Weights of a small transformer language model.
Training: a variant of SOAP for these matrices, 362M tokens, 5616 steps.
Each number is 200 + 40 x the weight over its row's rms, rounded and kept within 0 to 999. Layers, rows and columns count from 0. The size before them is the row's rms in percent of the matrix's.

# layer 16 MLP down, 160x640, rms 0.234, rows 0-159, columns 512-543
099,248,231,219,186,254,215,212,188,131,203,230,206,246,169,200,132,170,238,206,241,114,214,117,183,264,169,234,280,183,141,103,157
109,216,175,239,145,200,204,176,229,221,178,171,183,204,233,185,161,133,156,168,131,262,234,168,195,170,210,183,211,217,256,164,176
100,182,213,184,189,206,193,211,225,214,202,234,133,184,221,149,151,192,197,233,166,188,171,206,201,260,165,191,161,187,178,92,250
105,172,229,218,273,97,213,161,262,261,243,238,196,169,261,227,258,251,281,179,173,278,255,211,270,242,205,252,236,161,207,222,225
104,223,231,207,293,210,220,252,139,177,248,239,236,193,311,220,155,196,228,199,216,204,203,249,227,248,308,163,209,216,227,196,214
105,260,169,193,122,152,223,215,242,221,259,190,145,191,179,163,219,216,164,186,222,216,175,135,182,187,213,202,261,227,193,187,238
102,228,224,257,237,208,227,267,207,204,244,155,173,182,219,236,167,181,220,150,144,210,189,205,187,262,178,257,151,193,130,148,214
098,151,158,198,159,200,205,164,204,186,143,140,199,184,224,236,223,234,184,172,217,154,134,197,286,158,142,263,203,157,199,199,153
101,271,260,209,193,204,250,225,213,177,232,142,229,222,221,232,190,235,181,202,160,258,180,145,168,148,246,233,310,213,177,217,273
106,210,188,222,160,154,194,206,285,212,212,245,222,169,183,223,172,227,197,192,188,192,177,170,249,189,224,235,179,214,218,232,230
093,193,153,169,246,166,215,179,194,205,192,212,160,226,137,164,255,209,172,252,184,227,221,154,223,74,235,169,175,165,245,201,221
090,196,240,183,217,231,233,142,219,225,186,174,198,214,160,178,240,190,168,241,172,203,227,168,233,190,211,262,167,233,233,216,147
107,150,204,173,210,202,201,140,104,205,231,171,248,174,283,232,152,177,241,198,193,160,194,257,254,176,209,174,173,206,197,190,197
098,227,123,210,167,192,175,244,213,225,219,171,192,224,269,181,225,155,139,209,210,215,146,121,186,201,130,223,241,209,240,151,259
095,214,190,141,209,253,252,224,179,171,148,183,232,234,183,263,226,164,77,148,178,224,151,162,179,193,234,152,152,221,244,210,129
102,185,303,176,289,290,192,220,179,178,223,184,217,166,215,212,256,236,262,229,226,179,199,244,194,256,198,242,155,225,197,278,226
104,261,100,248,188,223,175,218,260,296,197,222,194,216,173,172,211,172,216,258,206,200,180,117,205,133,194,269,194,236,213,213,145
099,164,211,158,195,241,205,194,183,154,220,187,187,143,132,223,155,224,173,189,156,212,205,171,268,170,236,144,294,142,201,183,203
102,194,223,217,186,123,221,218,218,191,208,203,271,182,182,194,223,209,140,156,242,193,188,259,215,206,188,200,194,258,170,134,182
098,204,172,164,241,172,107,224,235,242,273,136,156,172,129,220,206,170,222,230,295,242,246,189,164,200,171,227,142,240,229,204,201
107,250,230,191,209,213,269,187,180,199,275,278,210,195,241,226,211,219,153,176,113,216,186,181,216,177,216,181,228,162,247,284,139
101,189,198,212,209,191,216,162,246,220,245,186,196,185,109,242,156,156,151,311,209,181,224,248,271,229,191,163,156,197,228,220,164
099,234,287,219,222,179,266,177,153,175,256,198,206,155,151,199,171,165,190,161,213,242,185,175,181,221,214,277,207,121,171,221,167
093,211,185,212,224,197,184,182,189,234,184,118,163,227,199,189,275,118,160,196,215,224,218,151,188,303,199,215,173,153,143,208,178
102,183,242,224,164,253,186,191,219,200,265,174,249,260,184,146,146,217,241,245,186,165,241,171,195,198,219,175,170,139,215,154,131
103,197,168,235,236,268,164,162,242,196,201,187,219,223,226,191,225,121,188,260,175,214,208,128,206,194,183,237,154,175,156,251,268
097,203,213,158,195,295,155,197,239,247,106,193,255,170,199,120,227,218,247,207,243,175,204,140,141,215,202,102,236,197,131,199,202
098,163,218,225,218,215,129,177,246,186,232,272,140,227,206,183,224,301,148,148,224,172,193,190,137,164,187,234,243,221,250,288,220
098,204,186,205,274,222,248,229,237,243,220,211,202,77,261,239,237,232,218,212,231,223,205,185,190,238,210,253,202,220,246,216,172
102,165,272,237,183,154,150,157,180,197,182,219,228,170,166,176,199,208,196,200,157,192,239,169,192,186,168,206,119,210,235,102,251
098,165,248,181,161,197,247,142,118,225,218,228,279,214,156,245,188,214,252,200,217,212,222,137,246,254,206,223,225,176,100,157,128
104,135,229,190,139,228,238,189,183,126,222,246,223,141,246,219,118,139,188,205,218,187,155,171,261,114,201,162,312,198,200,197,172
095,226,209,119,185,225,213,214,232,166,202,220,199,169,199,245,190,214,158,172,204,147,140,225,269,214,151,164,162,106,160,165,254
099,232,254,154,226,190,211,188,194,238,238,195,155,267,218,144,173,206,209,217,242,283,191,218,198,168,238,183,195,127,162,139,212
101,245,136,206,201,166,212,247,195,220,120,204,147,284,249,231,266,167,212,263,164,184,179,203,213,319,193,139,209,163,192,166,247
099,247,204,161,177,254,241,151,192,122,214,181,139,190,198,263,162,156,207,159,157,190,151,236,233,239,213,148,122,257,214,162,208
099,221,251,269,232,197,131,127,208,235,258,230,170,173,194,200,137,151,203,231,177,149,187,143,254,214,219,165,217,143,167,174,209
106,166,193,239,179,228,187,157,157,214,186,168,206,171,169,123,131,169,251,225,147,186,243,180,256,164,111,207,198,188,243,239,266
099,213,226,187,249,259,262,157,156,166,208,202,181,144,146,208,217,269,198,191,266,211,200,218,163,266,286,211,199,204,236,231,207
103,221,287,277,275,170,135,239,142,199,157,160,222,118,254,144,165,228,193,229,235,194,157,280,223,241,248,234,230,154,234,230,212
104,182,247,243,160,167,209,201,174,172,212,175,183,181,173,202,221,179,206,156,221,173,215,232,178,190,217,132,214,211,207,199,189
096,158,211,88,194,223,207,256,195,187,255,264,239,176,179,258,212,218,227,168,245,150,190,207,223,211,124,201,214,176,190,216,212
101,152,178,252,141,181,259,219,176,191,234,256,205,233,217,185,228,138,178,213,223,274,166,225,248,182,169,124,243,171,225,253,201
103,227,162,174,105,137,152,158,176,207,214,251,235,165,236,223,153,255,180,214,216,185,225,191,171,227,236,206,297,217,220,232,140
098,248,171,198,150,272,249,152,211,173,147,232,179,189,240,281,181,183,233,124,209,240,151,145,145,132,218,176,278,96,208,209,179
097,186,217,213,184,158,241,176,155,220,228,216,179,211,202,215,229,236,224,142,194,167,103,223,171,190,168,186,154,191,194,218,221
099,141,260,169,192,174,171,223,216,197,198,254,162,150,198,143,217,222,185,194,101,232,214,163,156,145,262,223,271,226,189,208,163
099,163,150,187,193,255,202,190,223,186,305,166,161,316,183,245,214,120,119,266,258,248,204,154,172,205,224,211,262,161,224,138,259
098,303,277,174,260,193,173,278,197,214,240,186,188,235,175,217,150,210,203,221,235,184,261,243,161,209,174,218,124,283,203,257,240
099,141,187,240,149,143,213,239,269,220,169,274,175,203,227,200,190,186,144,214,193,366,180,162,171,228,211,168,181,229,248,247,166
097,105,166,143,242,201,205,194,203,197,228,235,141,155,244,232,233,245,206,202,186,163,248,185,148,213,210,183,259,217,259,132,232
104,206,203,188,217,167,224,179,199,219,192,118,172,168,196,208,233,90,169,164,199,165,229,240,184,210,265,190,164,210,278,260,329
099,220,165,213,217,169,239,281,262,240,228,236,199,274,194,227,137,139,264,213,211,179,201,201,225,239,175,175,222,212,189,141,164
149,150,206,225,184,242,139,103,193,153,210,252,198,193,150,187,208,192,217,228,196,174,251,217,156,215,159,173,212,210,193,104,258
102,207,208,220,219,263,186,167,175,153,182,239,180,281,198,205,180,217,186,186,146,216,220,104,174,175,165,225,217,273,188,180,175
089,165,225,195,182,163,183,146,198,199,116,213,154,145,212,192,161,130,132,213,203,151,197,205,192,211,134,175,260,201,167,186,158
097,160,291,143,241,237,224,216,205,219,170,255,147,184,222,235,163,248,276,204,117,172,179,238,273,225,189,212,201,198,210,154,180
097,168,181,216,128,232,169,240,190,205,191,184,269,186,211,233,169,240,209,250,212,230,240,211,136,183,230,149,189,170,185,185,199
101,160,163,210,203,236,176,204,182,197,261,212,230,214,204,194,212,211,172,190,200,182,145,185,185,197,238,202,165,231,147,275,223
101,156,191,188,182,168,192,212,157,154,177,189,183,214,194,204,219,194,218,159,237,183,177,202,205,104,170,235,165,203,230,190,162
097,237,178,196,240,299,164,229,202,139,185,247,147,236,269,204,186,284,165,187,204,225,247,262,124,210,173,325,237,208,207,212,144
097,147,211,166,256,180,215,186,183,190,127,222,274,222,133,197,176,178,144,162,232,172,161,241,203,94,161,173,234,235,214,163,142
089,210,197,213,219,203,168,189,177,291,114,139,236,245,229,249,176,172,205,182,241,229,194,246,230,223,199,233,203,244,201,225,197
096,153,253,240,158,187,168,158,161,243,273,190,161,222,257,172,211,249,253,144,168,237,236,268,240,164,224,264,213,206,238,235,261
100,236,193,210,153,153,172,258,212,236,236,247,219,267,213,273,286,207,235,226,237,188,252,246,203,245,208,150,170,211,223,194,176
099,176,241,221,180,132,162,206,140,215,181,236,223,159,174,164,171,215,241,162,253,192,209,150,199,202,188,177,163,208,150,194,209
098,72,149,299,176,213,269,238,208,253,188,222,248,221,158,173,251,229,240,176,220,190,221,224,146,192,212,185,311,166,260,155,225
098,212,176,175,268,224,152,208,194,197,151,164,67,177,221,269,140,221,136,154,163,199,191,223,204,216,120,233,204,216,162,269,223
101,206,240,113,236,215,190,244,236,207,234,172,168,234,230,256,246,261,184,159,210,224,218,190,202,210,204,184,146,153,223,166,137
101,167,184,184,279,214,202,196,175,216,181,218,187,286,221,207,182,220,157,239,242,198,167,204,190,134,304,245,296,251,226,263,264
096,196,172,189,207,100,194,191,169,198,150,202,208,187,238,171,187,268,270,287,158,214,184,272,172,201,222,264,156,161,206,193,185
103,149,241,186,162,240,245,207,186,197,252,228,181,188,179,270,194,138,131,244,210,179,159,244,197,189,185,279,202,195,198,194,210
104,223,141,192,195,168,215,131,156,178,282,168,105,197,201,204,180,222,162,186,190,169,206,112,247,190,288,184,160,260,273,187,233
098,225,203,239,172,130,204,218,212,177,240,204,184,263,210,211,199,198,239,211,130,170,186,269,260,200,252,151,170,230,216,171,205
104,279,289,144,208,156,192,178,251,176,165,176,267,212,202,206,146,209,260,172,209,259,181,156,163,198,221,243,210,192,224,248,214
097,239,206,189,176,247,126,173,212,236,230,217,268,194,162,242,216,199,188,283,222,255,245,194,219,209,268,270,237,236,239,144,139
102,179,157,238,177,187,162,197,162,227,124,219,173,125,250,203,134,178,219,239,183,125,197,297,214,194,204,132,119,178,182,240,152
093,213,195,149,256,258,216,238,198,217,225,113,191,185,260,194,181,194,176,290,190,146,238,176,217,148,107,174,172,111,179,158,243
097,146,204,172,181,220,188,260,201,180,222,191,114,225,182,165,160,182,211,207,149,234,221,117,201,241,227,139,183,134,197,106,145
100,242,177,291,271,205,190,254,179,202,133,171,257,136,206,215,200,173,175,164,186,219,191,229,101,244,244,227,251,163,166,196,220
099,205,228,176,192,229,222,204,168,204,189,195,215,150,206,182,211,235,200,231,226,216,213,266,248,321,215,178,170,221,265,162,110
096,151,220,228,167,202,213,203,243,200,241,257,155,211,142,165,199,234,181,116,147,235,110,198,279,171,226,188,246,210,201,235,196
098,218,218,168,190,173,190,178,206,212,193,223,181,165,244,202,170,162,185,160,257,204,215,190,187,169,231,167,139,149,148,290,143
106,294,244,208,162,231,213,222,272,159,222,217,201,221,166,227,228,170,184,201,256,186,244,212,256,205,163,193,158,232,211,182,210
102,235,208,262,243,235,174,279,216,191,153,182,191,186,145,175,215,252,211,252,249,218,254,231,198,216,192,149,139,259,167,229,226
102,215,241,143,183,224,206,193,213,176,250,203,333,152,177,238,187,164,215,197,212,240,184,188,244,241,229,224,232,304,193,189,220
103,160,248,230,210,254,146,157,154,244,155,178,191,217,238,211,196,199,197,210,72,83,179,209,180,217,166,212,218,131,167,253,236
098,230,212,179,197,171,126,205,129,221,200,196,188,172,98,159,182,219,206,166,204,183,100,189,230,208,183,289,186,168,187,254,279
095,217,204,115,155,254,193,143,213,168,226,99,188,144,123,132,109,217,201,174,183,195,200,199,174,205,212,232,148,185,206,174,187
097,209,252,187,162,205,237,160,210,274,190,190,224,218,184,293,208,163,244,214,140,208,256,129,183,210,247,156,200,213,212,215,149
104,235,164,197,205,216,204,203,215,142,196,207,203,199,221,224,251,226,217,173,206,154,130,155,203,175,182,218,207,194,141,193,77
098,225,188,254,260,131,188,254,142,218,231,223,230,192,256,252,200,170,275,151,196,203,200,187,223,229,228,239,249,267,220,158,200
095,226,183,193,198,206,203,187,202,208,190,154,181,258,158,185,148,236,150,231,247,214,186,249,176,227,234,179,216,273,153,197,142
109,148,248,230,183,182,176,216,202,203,159,170,251,242,196,231,214,149,250,237,144,181,216,191,182,173,237,149,148,256,178,217,213
095,198,238,200,201,218,225,190,212,190,195,213,207,191,186,159,234,150,192,121,213,153,206,193,194,165,190,174,195,233,150,169,213
100,221,112,288,195,173,204,186,185,202,255,113,164,207,181,182,296,153,165,234,145,213,221,186,220,148,126,212,245,193,137,175,190
100,165,218,178,229,156,201,254,218,227,215,192,219,180,283,256,253,263,148,190,192,167,169,188,175,190,252,205,164,171,146,123,278
103,230,183,193,127,211,186,195,188,187,100,251,208,219,153,169,203,185,223,158,290,211,233,270,211,143,232,157,204,172,136,210,173
102,227,151,165,204,206,276,212,224,165,197,219,186,168,202,230,147,188,154,239,218,82,175,195,137,199,217,243,146,223,167,224,257
094,198,268,243,210,59,146,200,189,166,155,167,218,191,203,196,154,177,131,174,198,234,161,256,194,121,207,163,240,197,237,204,161
098,187,170,195,184,183,154,200,247,199,229,236,161,211,206,200,195,204,298,155,241,209,177,207,236,264,190,147,224,274,191,121,185
107,190,235,210,176,275,179,204,160,174,248,196,154,158,248,248,200,201,160,179,259,207,198,198,188,233,209,203,221,166,240,185,214
099,182,205,190,216,219,187,175,236,198,219,240,229,218,230,153,179,213,167,251,161,204,203,242,155,232,312,284,180,201,104,122,171
100,168,200,186,260,271,205,227,136,181,245,213,230,148,209,164,290,155,200,277,167,107,181,169,162,159,219,243,191,223,205,214,187
098,203,231,195,250,250,225,200,204,228,257,228,255,280,179,175,158,257,186,172,267,186,203,202,193,183,221,183,124,152,240,251,230
104,281,222,246,211,264,207,206,192,187,197,235,213,217,175,235,178,173,184,178,272,200,177,218,295,181,201,249,125,169,197,224,225
102,216,223,204,240,175,191,231,192,281,241,243,152,146,211,186,128,178,288,225,156,230,190,234,228,243,172,199,258,193,222,285,200
097,166,169,167,187,257,151,246,213,235,98,253,174,156,283,202,94,257,196,286,194,221,216,199,223,176,210,182,139,194,249,225,196
100,219,188,185,187,220,205,171,190,153,195,282,208,177,206,268,198,205,146,236,170,287,243,170,184,189,184,181,231,170,269,222,153
096,265,262,151,216,300,160,193,187,250,241,229,141,201,179,211,193,278,162,169,207,180,195,243,175,265,252,239,222,127,172,189,203
094,175,244,256,205,167,220,247,233,224,206,154,209,122,199,226,150,261,165,183,102,133,284,243,268,219,241,171,166,124,188,123,160
100,148,234,234,181,143,232,213,269,196,244,262,260,177,218,200,191,247,146,262,220,181,241,228,224,179,163,214,224,189,184,174,202
095,229,179,145,252,248,197,190,179,212,267,153,277,146,192,194,205,219,242,230,167,156,240,279,197,189,168,287,225,177,150,163,30
104,184,203,267,251,183,184,214,242,175,159,163,208,235,265,237,238,230,194,176,192,163,216,182,167,230,244,141,199,252,245,178,173
096,218,204,160,222,201,223,159,158,186,171,206,213,147,193,185,193,216,152,299,179,195,176,254,204,201,165,77,133,186,202,183,180
099,186,204,150,243,213,193,136,107,265,288,98,306,206,168,221,220,175,151,119,253,203,252,199,202,181,137,219,115,314,260,181,190
102,168,167,178,222,159,190,189,92,240,175,182,211,218,141,197,234,216,199,215,224,90,165,167,181,198,123,189,163,222,187,194,155
094,192,216,201,180,220,182,174,151,209,148,146,272,134,259,225,257,186,193,219,217,151,238,143,144,113,194,245,239,236,253,188,100
101,255,175,188,164,273,149,177,177,210,155,167,206,218,173,189,216,219,188,170,238,176,129,176,153,291,184,219,156,150,138,177,225
101,220,264,209,140,139,209,198,134,230,166,247,236,150,200,154,215,151,206,202,164,183,194,206,222,167,233,218,220,108,136,172,230
096,168,206,216,218,229,153,160,210,110,212,273,154,157,203,151,162,151,274,191,197,238,217,198,230,220,258,223,172,154,196,246,185
096,198,155,217,207,179,161,284,164,176,200,169,163,206,182,255,225,220,170,167,271,247,272,235,156,263,196,78,217,208,166,169,171
107,191,165,241,148,163,172,246,225,139,229,211,228,211,176,248,194,248,258,272,143,227,227,136,260,182,208,164,242,273,180,168,302
100,258,201,128,177,249,217,198,199,218,167,160,172,187,234,234,166,200,238,175,152,201,237,157,165,89,177,227,175,230,165,225,183
103,186,158,213,231,155,201,236,170,172,181,195,227,215,239,177,200,216,265,161,164,159,170,216,138,214,215,259,189,260,141,163,244
095,196,249,225,159,202,184,264,160,218,145,223,173,211,239,189,165,207,174,155,204,131,173,190,211,209,187,283,273,134,218,136,311
094,212,201,215,181,176,231,245,162,218,232,218,159,182,192,234,157,167,269,208,267,232,178,182,157,238,298,175,207,269,223,204,197
104,216,266,177,221,148,101,132,146,185,198,158,275,248,236,192,218,197,181,254,150,189,163,153,190,188,217,187,255,166,199,152,236
100,124,187,176,185,183,217,189,187,188,177,175,258,304,157,182,192,225,211,272,268,168,102,184,226,124,234,190,178,147,197,149,257
099,211,313,163,177,202,188,173,168,185,178,177,232,170,208,173,240,191,251,204,125,171,195,235,146,280,212,151,222,183,164,256,224
099,175,173,218,251,208,232,193,186,183,169,272,171,213,269,155,188,179,209,206,202,200,190,184,166,180,152,254,185,199,224,160,250
101,121,164,206,198,224,182,199,210,155,215,274,212,181,192,218,276,260,166,229,189,245,228,184,238,123,189,163,249,253,196,227,191
106,181,216,251,135,238,139,156,182,200,186,211,227,128,185,205,194,228,243,154,266,205,196,160,191,238,210,196,199,167,200,212,212
096,226,242,199,189,168,288,233,216,237,192,294,225,196,186,165,196,244,183,148,165,205,179,250,169,170,298,239,185,230,189,239,130
115,194,165,211,202,260,136,113,163,139,221,228,233,229,175,160,244,191,176,243,268,210,201,223,163,187,144,177,166,190,176,218,233
103,207,211,324,192,209,179,208,275,219,148,160,109,211,224,233,213,155,237,204,194,234,185,178,166,197,237,171,157,211,258,199,179
097,226,266,189,223,209,192,191,212,216,196,242,232,126,208,252,196,211,218,149,142,216,276,233,206,145,273,173,197,276,202,255,216
104,170,197,230,203,201,171,215,225,190,214,237,202,216,196,173,187,211,210,184,113,229,259,261,152,179,193,226,159,234,251,173,117
109,244,137,199,230,237,207,173,226,191,189,209,171,176,164,178,181,298,163,230,195,309,199,179,214,221,165,135,246,265,221,143,256
096,186,237,209,228,262,201,218,208,169,171,171,216,137,232,210,176,181,192,270,218,147,187,169,175,168,186,137,183,268,157,239,155
096,245,174,205,205,231,140,280,178,181,187,196,205,146,257,154,188,219,231,279,204,254,191,154,322,222,199,166,182,188,203,222,222
101,149,202,162,209,173,239,148,152,189,256,189,203,196,207,185,201,223,94,77,181,212,201,180,180,177,306,196,250,154,154,162,154
103,268,217,203,190,154,193,125,172,211,228,143,174,191,204,220,207,174,206,157,170,200,199,212,247,211,202,129,224,136,245,213,255
095,208,237,185,221,177,176,203,124,265,190,229,248,126,169,266,125,200,242,225,244,205,216,137,168,160,214,161,182,110,177,206,204
102,176,193,224,239,162,176,198,191,193,211,197,147,240,187,270,145,148,188,241,223,222,180,256,264,187,223,210,204,200,233,212,173
095,219,161,329,164,191,166,239,177,188,150,205,134,297,218,218,235,170,161,195,195,181,202,149,251,104,137,184,187,175,212,129,215
102,180,206,187,264,179,180,192,190,202,215,255,225,257,182,225,182,201,136,262,162,209,206,168,96,155,219,180,304,173,250,200,190
096,272,212,243,275,156,195,245,204,227,234,167,191,233,245,186,200,157,192,150,203,205,225,193,178,169,245,212,202,121,189,194,201
095,202,182,232,197,231,244,170,174,206,250,212,217,217,215,181,246,230,229,221,132,197,199,223,229,170,158,269,181,199,176,208,189
095,221,224,260,211,205,234,220,192,240,197,230,190,225,189,258,180,217,191,187,157,172,242,264,226,196,198,210,197,149,268,225,198
099,142,244,174,269,170,213,259,222,276,193,185,263,257,231,226,103,267,251,151,181,137,156,271,256,201,130,202,219,235,157,150,198
096,202,229,183,205,166,152,156,247,171,254,247,199,202,198,246,230,264,281,163,274,229,168,229,237,203,164,191,158,227,205,221,97
096,155,172,182,234,214,177,119,203,237,257,190,171,200,164,249,226,217,226,249,152,171,220,191,177,222,203,159,287,223,164,211,140
101,141,235,102,168,249,200,212,198,220,237,238,223,209,200,224,177,192,169,248,210,232,241,219,141,215,248,155,186,330,141,202,285
101,211,215,154,179,203,134,222,193,156,151,154,186,195,274,180,237,190,233,265,212,250,239,167,327,135,234,192,134,233,208,226,245
091,194,178,118,245,106,254,238,163,250,234,168,265,150,189,146,162,228,156,191,142,138,150,223,174,194,210,311,153,242,219,150,189
102,166,245,176,215,244,145,166,179,160,153,207,171,194,188,200,242,116,205,230,237,202,193,165,247,171,137,162,279,169,167,202,166
097,221,174,180,203,247,167,209,219,252,197,193,145,188,159,198,216,190,143,128,235,250,201,135,176,277,263,285,199,193,164,198,137
098,199,179,139,241,176,220,217,257,239,256,169,211,215,205,230,160,212,146,253,265,162,209,234,189,178,229,214,223,158,219,218,209
097,209,242,155,246,198,227,189,175,161,183,89,251,196,220,250,214,174,170,202,194,148,184,221,232,163,144,144,262,237,222,157,188